config = dict(
    n_layer=12,
    d_model=192,
    n_head=3,
    n_kv_head=3,
    head_dim=64,
    d_mlp=256,
    vocab_size=6125,
    activation='swiglu',
    norm='rmsnorm',
    norm_place='pre',
    norm_eps=1e-05,
    positions='rope',
    rope_base=10000.0,
    rope_fraction=1.0,
    qk_norm=True,
    attn_scale=0.125,
    bias='none',
    tie_embeddings=False,
    parallel_block=False,
    init='orth',
    init_std_qkv=0.0316,
    init_std_o=0.0316,
    init_std_up=0.0316,
    init_std_down=0.0274,
    optimizer='muon_variant',
    lr=0.00447,
    lr_mult_qkv=0.5,
    lr_mult_o=1.5,
    beta1=0.9,
    lr_head=0.00434,
    warmup_steps=42,
    schedule='wsd',
    decay_fraction=1.0,
    decay_shape='linear',
    final_lr_fraction=0.1,
    batch_tokens=[16384, 32768, 65536],
    seq_len=1024,
    doc_mask=True,
    train_tokens=159600000,
    steps=4343,
    dataset='wikipedia_en',
)
Each number is 128 + 32 x the weight over its row's rms, rounded and kept within 0 to 255. Layers, rows and columns count from 0. Numbers have three digits each. The size before them is the row's rms in percent of the matrix's.

# layer 2 MLP down (transposed), 256x192, rms 0.118, rows 12-34, columns 96-191
092:140132109133108073104088137162113092136101080134136145130114156124078075122179131136126111136100141123139074159120106136082152083127152104049151120160168080144111096119144155134125079118165073135096114079129178110094050195128158189138083155143073106087103107180088123117124093162168189184
102:069080097133154117049121100143148120119109152117164143110122146113129156116147091139166131085104171188147152107079103137154093130119116129141102181096108127129154106145139131104089118114123121139094170167070176163188078123121090085098119122062112125117052077175174118103076105117105100140
102:100124085114103110148092155108079188129108114128097144127113108138150124103162089109161106154112126107054122151114117190174080121114111124117065125169093124169185080188169151111124088112110108137144130135068177142203120155164191193124110149106109206164154098144098126123131183132096083160
096:168150163094108099093085087143138094110119088134119180034125114178093146124099137140121113115179149178121155116088120186147119119104160165120138147135119162132126125102111166133131210045146135146154134136148067152141124165136137142183151117099130130090122112121170100164139095091183108142
106:100141130107133157133072092145149077168080158154162144135158071174185127159149178133169081104106122084083076070146095159143116143106174130118124106161116148068149126158167151157107115157175137105112134234127088125123088137150079147115084104145151181093111173151101123129142164121130157109
101:098182137075138147127090128096135100143150156126146141124143130163134166126169136154158140104144110146139158146149144071123099158154087103127164122137152058113079082070163125110130146193132144116171156078130150130121110081083108143173122044123215129098169117119109107125099147154167144137
096:136134147119107139175192110113120136096141157138175101110163110085196128083126103096120045134154146103091096120139097158141135133122113099153142161148110141092170105026114067091128097090125162103128140102128136146112143146156123158135152112193162184062131109134123149078191128129112103106
098:099069160151171104150098155091186138171121126095188163164137167138130118076117099172140113143082177139146099130143124116134126120127205066132113159121082064099133092173145128120071155080069144123144097085182171062144183094085172135155137167172107101170143118194107137160126109126082056084
105:143110106104184132158133189171120193116081174140189123156123209061154069074143116119137128127125114092163106107104124135092167178112102129125087151129094115129115157189119079118067053135142160117154151141165139152131157108117117175156134103121148185146125144100123130141169170132155125123
102:118183131072144138094161159176135124140090121125145122092136121135128146131099089157135123139172119107163182109126189182163176137225163117115100124158148101099143119108094159100107143171151195110189171165097156105107146120172102115077130103142158113106130084115176152161191124114095063091
091:108130141144157120118200093148178136146123105113158182160139144145119128059083099126159137071143103142133142140131153080157123127131116121093156155086095174170153113085117183131131114159111183119153085143101137197144105132124197092148096093094134117193089164112197092131119140120157184141
096:080119125120114082132093129116124147153137148071126114117142076139166138166146128161145136201085157164227117160140177131106099121099107135133127091133126125112127190152173116164113158124124092167111100139177106124112094154146154126161088101116178216164121169130098107124176144103123190052
099:066127066139122145135157132183163191129106117107129084147185093125120109110106119176086092133089133155108075100125114118125107072088125122139181201104123113126117156099106084140111108115105182183159115128133112194099151115145142128104098195114097164099159111093077148148112100102134165169
105:172106120170134127125125134140147176143158143132102096116075173123120164136139137111106119133122126106164120132157163206156162128156141178164116125114152121154123099147163152143097145118109123116049143156092179067117132154171160158104147123152183115125114119194154115108098138087118136089
106:171128182078124165154147141129134168037160069071164114103138176089128168196121124132103114137127199088130140131116123166128164131141167108138133089134142158150165052097122134178183125091106125136126148178143129145075115189137195090136129109103114145144133144156075164106116101159151126109
096:132142123159087124060099177109081073115155101161134140108125188075127137182103123076149140110117081132075120142135132113150129118091138119146164108064182100114133134162129116112114089092135124142183107158115151188177185073087146083127125144100135133149170126128139104144137114151140137101
104:137132101164118131088156152124113135126088114077139080086063159121126114137080128143115121119184085135109121133161120155131105141129133085157090147135106086172141079113058165095121125110064082203161114140139174166071124103132127062131163128134096100049104136118150124034118126153147022144
112:161135127120147122158149128157131123156126149160090113095127153144131104071082124168178146131115130075160180130139134125146127147116172180165174097124169137184158089157103152159154104086109156119168125152187130119073125175099129153164126118106137125068115124086150198149150135099134147121
103:069131081173102140140105134140174156113096176088119117171153069141209144200130169089124150142020152109091060146134103143165098105165106131149071117095101125121081174171131164143099086186114139158135163091121100097067158115204149144112136136155101149096150173132106166157146148107238146141
102:109114170149163141102137133088142093151139081165128091165131152118170174102073111172097109132190116212135075109149075138153120129074158112094152059125134157144174124166093109155074130125162090154141158139150128155127080062188105162098129156083114120130121089123151042106156111111088151149
102:146097131116196121096108118121185094111122069119119129171076162162113077162138125155124121138156096126128089094139101140162121164165116117133161098151128165131157116127084119170141123157099076089145151085172120111190131161162192161112132121059057159142105119132178043088104146167113144102
103:167089116142115158165126124122095126147089116107146133081089122118155138157076107120127101128146147176079090101093167111035162141155115124162058172172171104133127080089090143163092143152116211108124073123152143139125084151070162145144177198167080125182121104184142134104046084125112117134
104:133122118079177106162149122128088158104135183195144128055173142095135198144178106125086155080132113152136117165116168082100101153156153153104171170133148150124067115099125167117030147120089104149119158092167158117128118144121189108135096094062130128175133078135129122105108133086105154174
# layer 2 MLP gate, 256x192, rms 0.132, rows 13-35, columns 96-191
097:062076115119099072119135182163137110152160158122153144102106130132151160104127135134132146119175097146144107067087139128155150103196183204105126124156125085146107102130128159083114172127179147125118137148183129126157134158168160161128137107084052157150160100072108102158103092091060104085
095:110075167152116083121050088084167167136122101141110125137066097094173150139130097143169140134125133091088150110136155038156147092113146110112149103166100129131078136160169139107115090147134107192123132066082160201123125116081091187192122114094122160095127116156121156108146137115087121159
098:155141150166177099097071113152096142106144090112169196153114126151206090147110180142156118089162132113183163135151094140103097132114120161086132129106134123140163169125098136110156097134081184098110139136136083112142072164138081159151123149142062169105025131169151158100144144160163158130
098:123108157100058090139119116128114135104169096110068167119146114087126167194142157162091118061151180126077183074082109115136116134198159108146143111142111111130078157135150073117154145146139095109101148085143151113154091099080171150103125154094103082130155125114117120165145118127145133143
107:106092114125101133160134127102168153147129144163157098141153111132117128160150127087119111174182098112141170079158134091165128094149105160147112129096143147124122159123133133152154116108160079111121069180141086064144086144150133102098153177090054136107104170127166166136131159064096080095
097:100117098112169184138027166125162075145158091111138138153077115171110123152104162101167148118134098109174131160153113102097135137115151141068110136102114110167069087163138161163129120134177126141115084136151103104148149111124087157167089130090104070170174142126150094147122161083127156161
101:129134096167144137155103096153175157161191111103089168062116149102078187137098133100116112097127141111090157104130162143148099158132145087096132161162132142149143165127130158067096131117073070204126146148138105120096159076195067140122189075142132115174146119120116089097084129075126112122
105:150115151152094146102132075119118093141138088119080154130129074125073119153142142156159097162137132141085172148083125130129126070101149137162190088090102110174170131054131168091121178118133075159125137087112101053116124138109164118146107152140143103143123157186132174149157149141104092100
103:200143102107142184103136133176159098168061105114126168118138116142140128135097150172167114124139109130103162122053135161186163187174166141107128136162088153117090087053132122128131113158129176116179163112129095143116159107161123131123128058146172146100175074062182122189169099108134089121
094:129173113126103154130134079137155158115093103092118181171166125092100110137077086130170143121180113100126171118154158126212108155139112136139125087113090173161164172113151142177159119122097135127141096096129142158139102104146170072155128151164092103187152138144156112110124183148132162094
097:151106176105114115126133133098077083147148162143135089102146124151154107156108097091077143135101137103107149066156114122138184160148096221097141084120170176094113111121157146176064115144128096109159120131136060137092132135158094072158116111181142088154135110074125131153101192163116111111
102:165081105162133112140123133089107118099099168120124104107146145146159092093141093142166124097114130135106125128135185110157111181142110131155164059134154114135129127069203142173147184123141177076152122152166156145118126150141176102100074118154091064174151081079169118121060109181116103072
093:137129126165145147118131119113101110123112125120128137061140130138171095136131172172132091160155092070130176067153187120074070096109100169085153118158095120104118144115159133129165127105117136099083119130141101118117108137120106102139043163137112133116141198184102146144111117182145159132
101:207131118142111127131127116041082114150166152120148081180113094085121133192120140109102134151105155125093085141114137112036058136114099111063151158107123059176094112129129133171073174150166149139123165092130110043143141150088083123131130130140107136145130160188082161151118143164111078085
093:092139107179106111142054127107084130124114179203070106152193126089109110156084129154080154168125098154126139070111090069177135094083132085091138107073171076102134161174143161104129143163167188076096097106110152054151131140119113138118111142143102107156086086152147054151147097126128134083
099:156109129169169187101155174086141147114126123121156126149141175144129152157111143120154085160094128088093105123110145134136094214127107155128135098150121090124082135093072192105115138144118114166182094144142118148124077117212079138138062145150127110082099136122156114104111127137119154080
124:109158170071120106142125106138072117141117132104127160171108123146167097213165099126088119122160136114122044162109143189115136163083103080148099101113144112157152145137142108081095128210109131124139120111071143122170085161157156115087106079129107160151122121163102119086136146164148134117
103:084077068073083134157173145112121124195120112147121135122143104147152150137128220140078151090219150075158133126127120183129092125094075138085095097185180096150176139059168091123131135149115143118122138172179171090145164154096126128133096080104115143125104078151137149129072144132094136113
099:134132093164161135127147128115095111129072088144156081195185102081092146139098176130089057153167130166134141119156075133136135145176129059091180078142116155165136137133129115170100174114144127116144150123133123144136126076194101155122097195147142034159090102161142085124136127147157152129
104:168056100052157143113149101136162142189180103128096134168073092159123130169153144145162184134179067078109084150208127120109148187158090109151093065109098086096166063142155146137143198168149138136120113158160133127149122101103147135125186081075161108132170102064159091174087088118126162106
104:158104113124120161140165161147160072111111091165121148103057110127088123163145144139098132077092129121116128085139168103067089136140095131063183158136143062135091126108129091163106155140099151144113109152105161160142120129100170115091136181154152153128188136122172100123040082141151126057
099:116183137131133081088150107151134131106127133139091134152140088137111171117051099123130175109137161100104105124113125152147116123174116131112146095130150102141159119098061177112086125125130139122044180120130150202086125106102089152136141123197160058184151123085103215126113107146028107113
105:161139164146075151151141099162135110118108080100160160138135059186175150149111112133101080126167108090137127132116152133170095089127141105122122079163139136120169137156106156194131198113113116065158135194127184097120161080104118122130100126123107131127163134132090157144133170124111099128
# layer 2 MLP up, 256x192, rms 0.131, rows 13-34, columns 96-191
096:068083132151147119071150039145137099116104139102162139137123111116154104117129099134153202054134151165144136149086088111089100098111107099102105128155110122090117167134123108102031121165101140137088160132099130201154130150075092088080071099089079104188123101142168144061096151160102163092
100:126122111122143108116095124116115151124108109155134152188090162090179149092163115177135097154172098119033148085120081128162108161165109162102113146156112143124163066136144136122100050137125121120116149129068128166154109137112112167137083105126127216188125144187066145105132224139142117087
097:093131100131170143108094116125092110103132064138189164156113132199183099151061123150120108088123108130126118104130140106151145140133148179076090168181137140110116082160079117136172076130119198040138126151175094167120090120124088178148144067177083132155143073146116117102134125127179139116
099:138138146063121151101020132133098066133167134140163140146125116154152131201152131114165100056116140133096060089158103177165159138141139170164120085178110157096119069127189102154144152143130114130107142156092144137154105156090083120136069106120146138133107156115109130129156096167120113171
104:151118164115148176064107129136114102110132140119111127144110145112171089116109132113096148100084143118110090158126109171125158140129130054139124141139097115138127069102112102130108156175044124184104146092108119174136166135130111130119133165128191098080117090075134094100152080158045132158
096:117149128136137088166197093118109186158140188145073127055152111105166123109170151088092134170146158145115056110122090152139151127145153147149093157123138140114197178122133094128129099124072125165134140089104118109131136175112116164064178100128180147129106109110112128098135060154093137159
095:129108154120147112092063174059095123147101171138154097122128192164151069095127161170164138152160134160133148144063104173132152112149177122209129097124158082154104087119120125124124150119146147047132064131166167117110134187066214121126141173100163138133134115124104115151078142120107128116
106:160122106135207160134147074183084161152116156127180139116116082062176084087179140123090127112156085151197144163107107119056145122114160176109163087128128149129179122129124075180122114109178166116113084123091122173096100160125125153132091129096098190116141156131105075120172196109224127157
103:168161133152138142149096073135118150133075146148146153072156096088135106136132136140037082172164200102097100108154098180168138158193164136112143169151135108144106125090117185108144168119158194043154101103122138158156103070123103140096141152123133138090184189114127073101090165116141086061
090:158102157146130124145159067116195135147089116116127155166128096108071141140073102179124133096168081145126159099092124134154106112110119132149123163122089139195119126089097147183145076094131164134149083126150153181087111141128211000124080121132087081163103119159135087118096171136134138107
098:087119160117162111130119165167179083150152123118131124098133124083136134108107121143127138133179142121209109178161200168163159132123134060188125129111135131075151118079203091171135130140127131199161079079140150175127122087130137122173112110106171177112101144174188192137182161097132164172
097:078193114138147179160060146132179193102134118079122106138200147104082149119157070142167114183151117076137144134113130106103122058148143155137153115123063168087176151206155158108106099094169133141201160133101194109114166108155122114146134169142173114096094093128100136102125138110113156089
115:123111145141096171112109131093106140087148114125131131107151128149091079119153154077121185155110092148171098101128176109120138149107101116087156170101132097182126108103117130174190159117113101149061108136093100100117095113158201103195094131135163144105111143189123072125112089157089219142
111:163104115146125126141114137112156157031156100128179148121110206167157142074113196095109133101172161094092148078171153157195155164173173190138118105133075178108117075108139099084176112079119093130101162142150120122087164170170153130142125137118145051136124091152096087142133111128129173128
087:096073120176069079143058141083137093118127125139121162137099148121097113114118097126207133146131096124144125052147118052176158070153147095154111129133152147125094048133161150110184078077147182145130169118176115144152140100128090152182163130107135157136113055143147077166127142143104126094
110:150115162129188124109172112140137154105146134105104068132099096144092142127121123136183108145067121173082123155059160178116088144126131106085142167155142133147164164173212064127130089134102106123078132141153096148161115163096116075112146174122156136132110182151085072148118140129119120091
109:121104117187116144138123133137089118102067151185118106124156136076093115014134130112132104132051121194164198105106070122151155107149136161090136164181161154092096100132175156115182130094132132144141115170150118124150162133131092097139113104157148081093108162107140198154103075149126139203
095:128111161162138127096072146175130107094114095114104161105097151090114155114118153066098099156014170163076139136116181105132150154177159150156162194118155117116086138106067155093103137164125129128128108087107122131109088087166120089124162186127141112147150107082105101103163111104152069150
100:104117176116132167127139103138128139130049126174130097129158129146079168147052178151133108121160152112166126081146076133163149136157098103105176077158166157152139176139123102175072103078138130158185148168139136168108147092149141134103089139142116106153123162098130069110131146156157126127
102:169131139051158139126126092076132130163115066138144166118074155169053092136102115118123112126088101106096109078125143143108115174086125073088111148158162102088157007147116116181110152156100090146077151164102174167137091072109157157134167067110113168114125073122156124162150165133142149088
104:140100124140148165102132148106087114129113165098173087128086106113126117151106131128104073155107152191075033117113138078091128153155130107162126135131150134119114097059092089120063181149114174164100080129114149109136102162142140093150140166144061176116164119212129153100065110127131121115
099:118169152131194122196176132153152162130137197110129100095169141106159150154160111116166181051112130157172131173162114072117079154161129151142119176152145204108094108121121148134049141155105094131106096156174134203172069167088124066147076112119092118172127088133135125108113091069094147195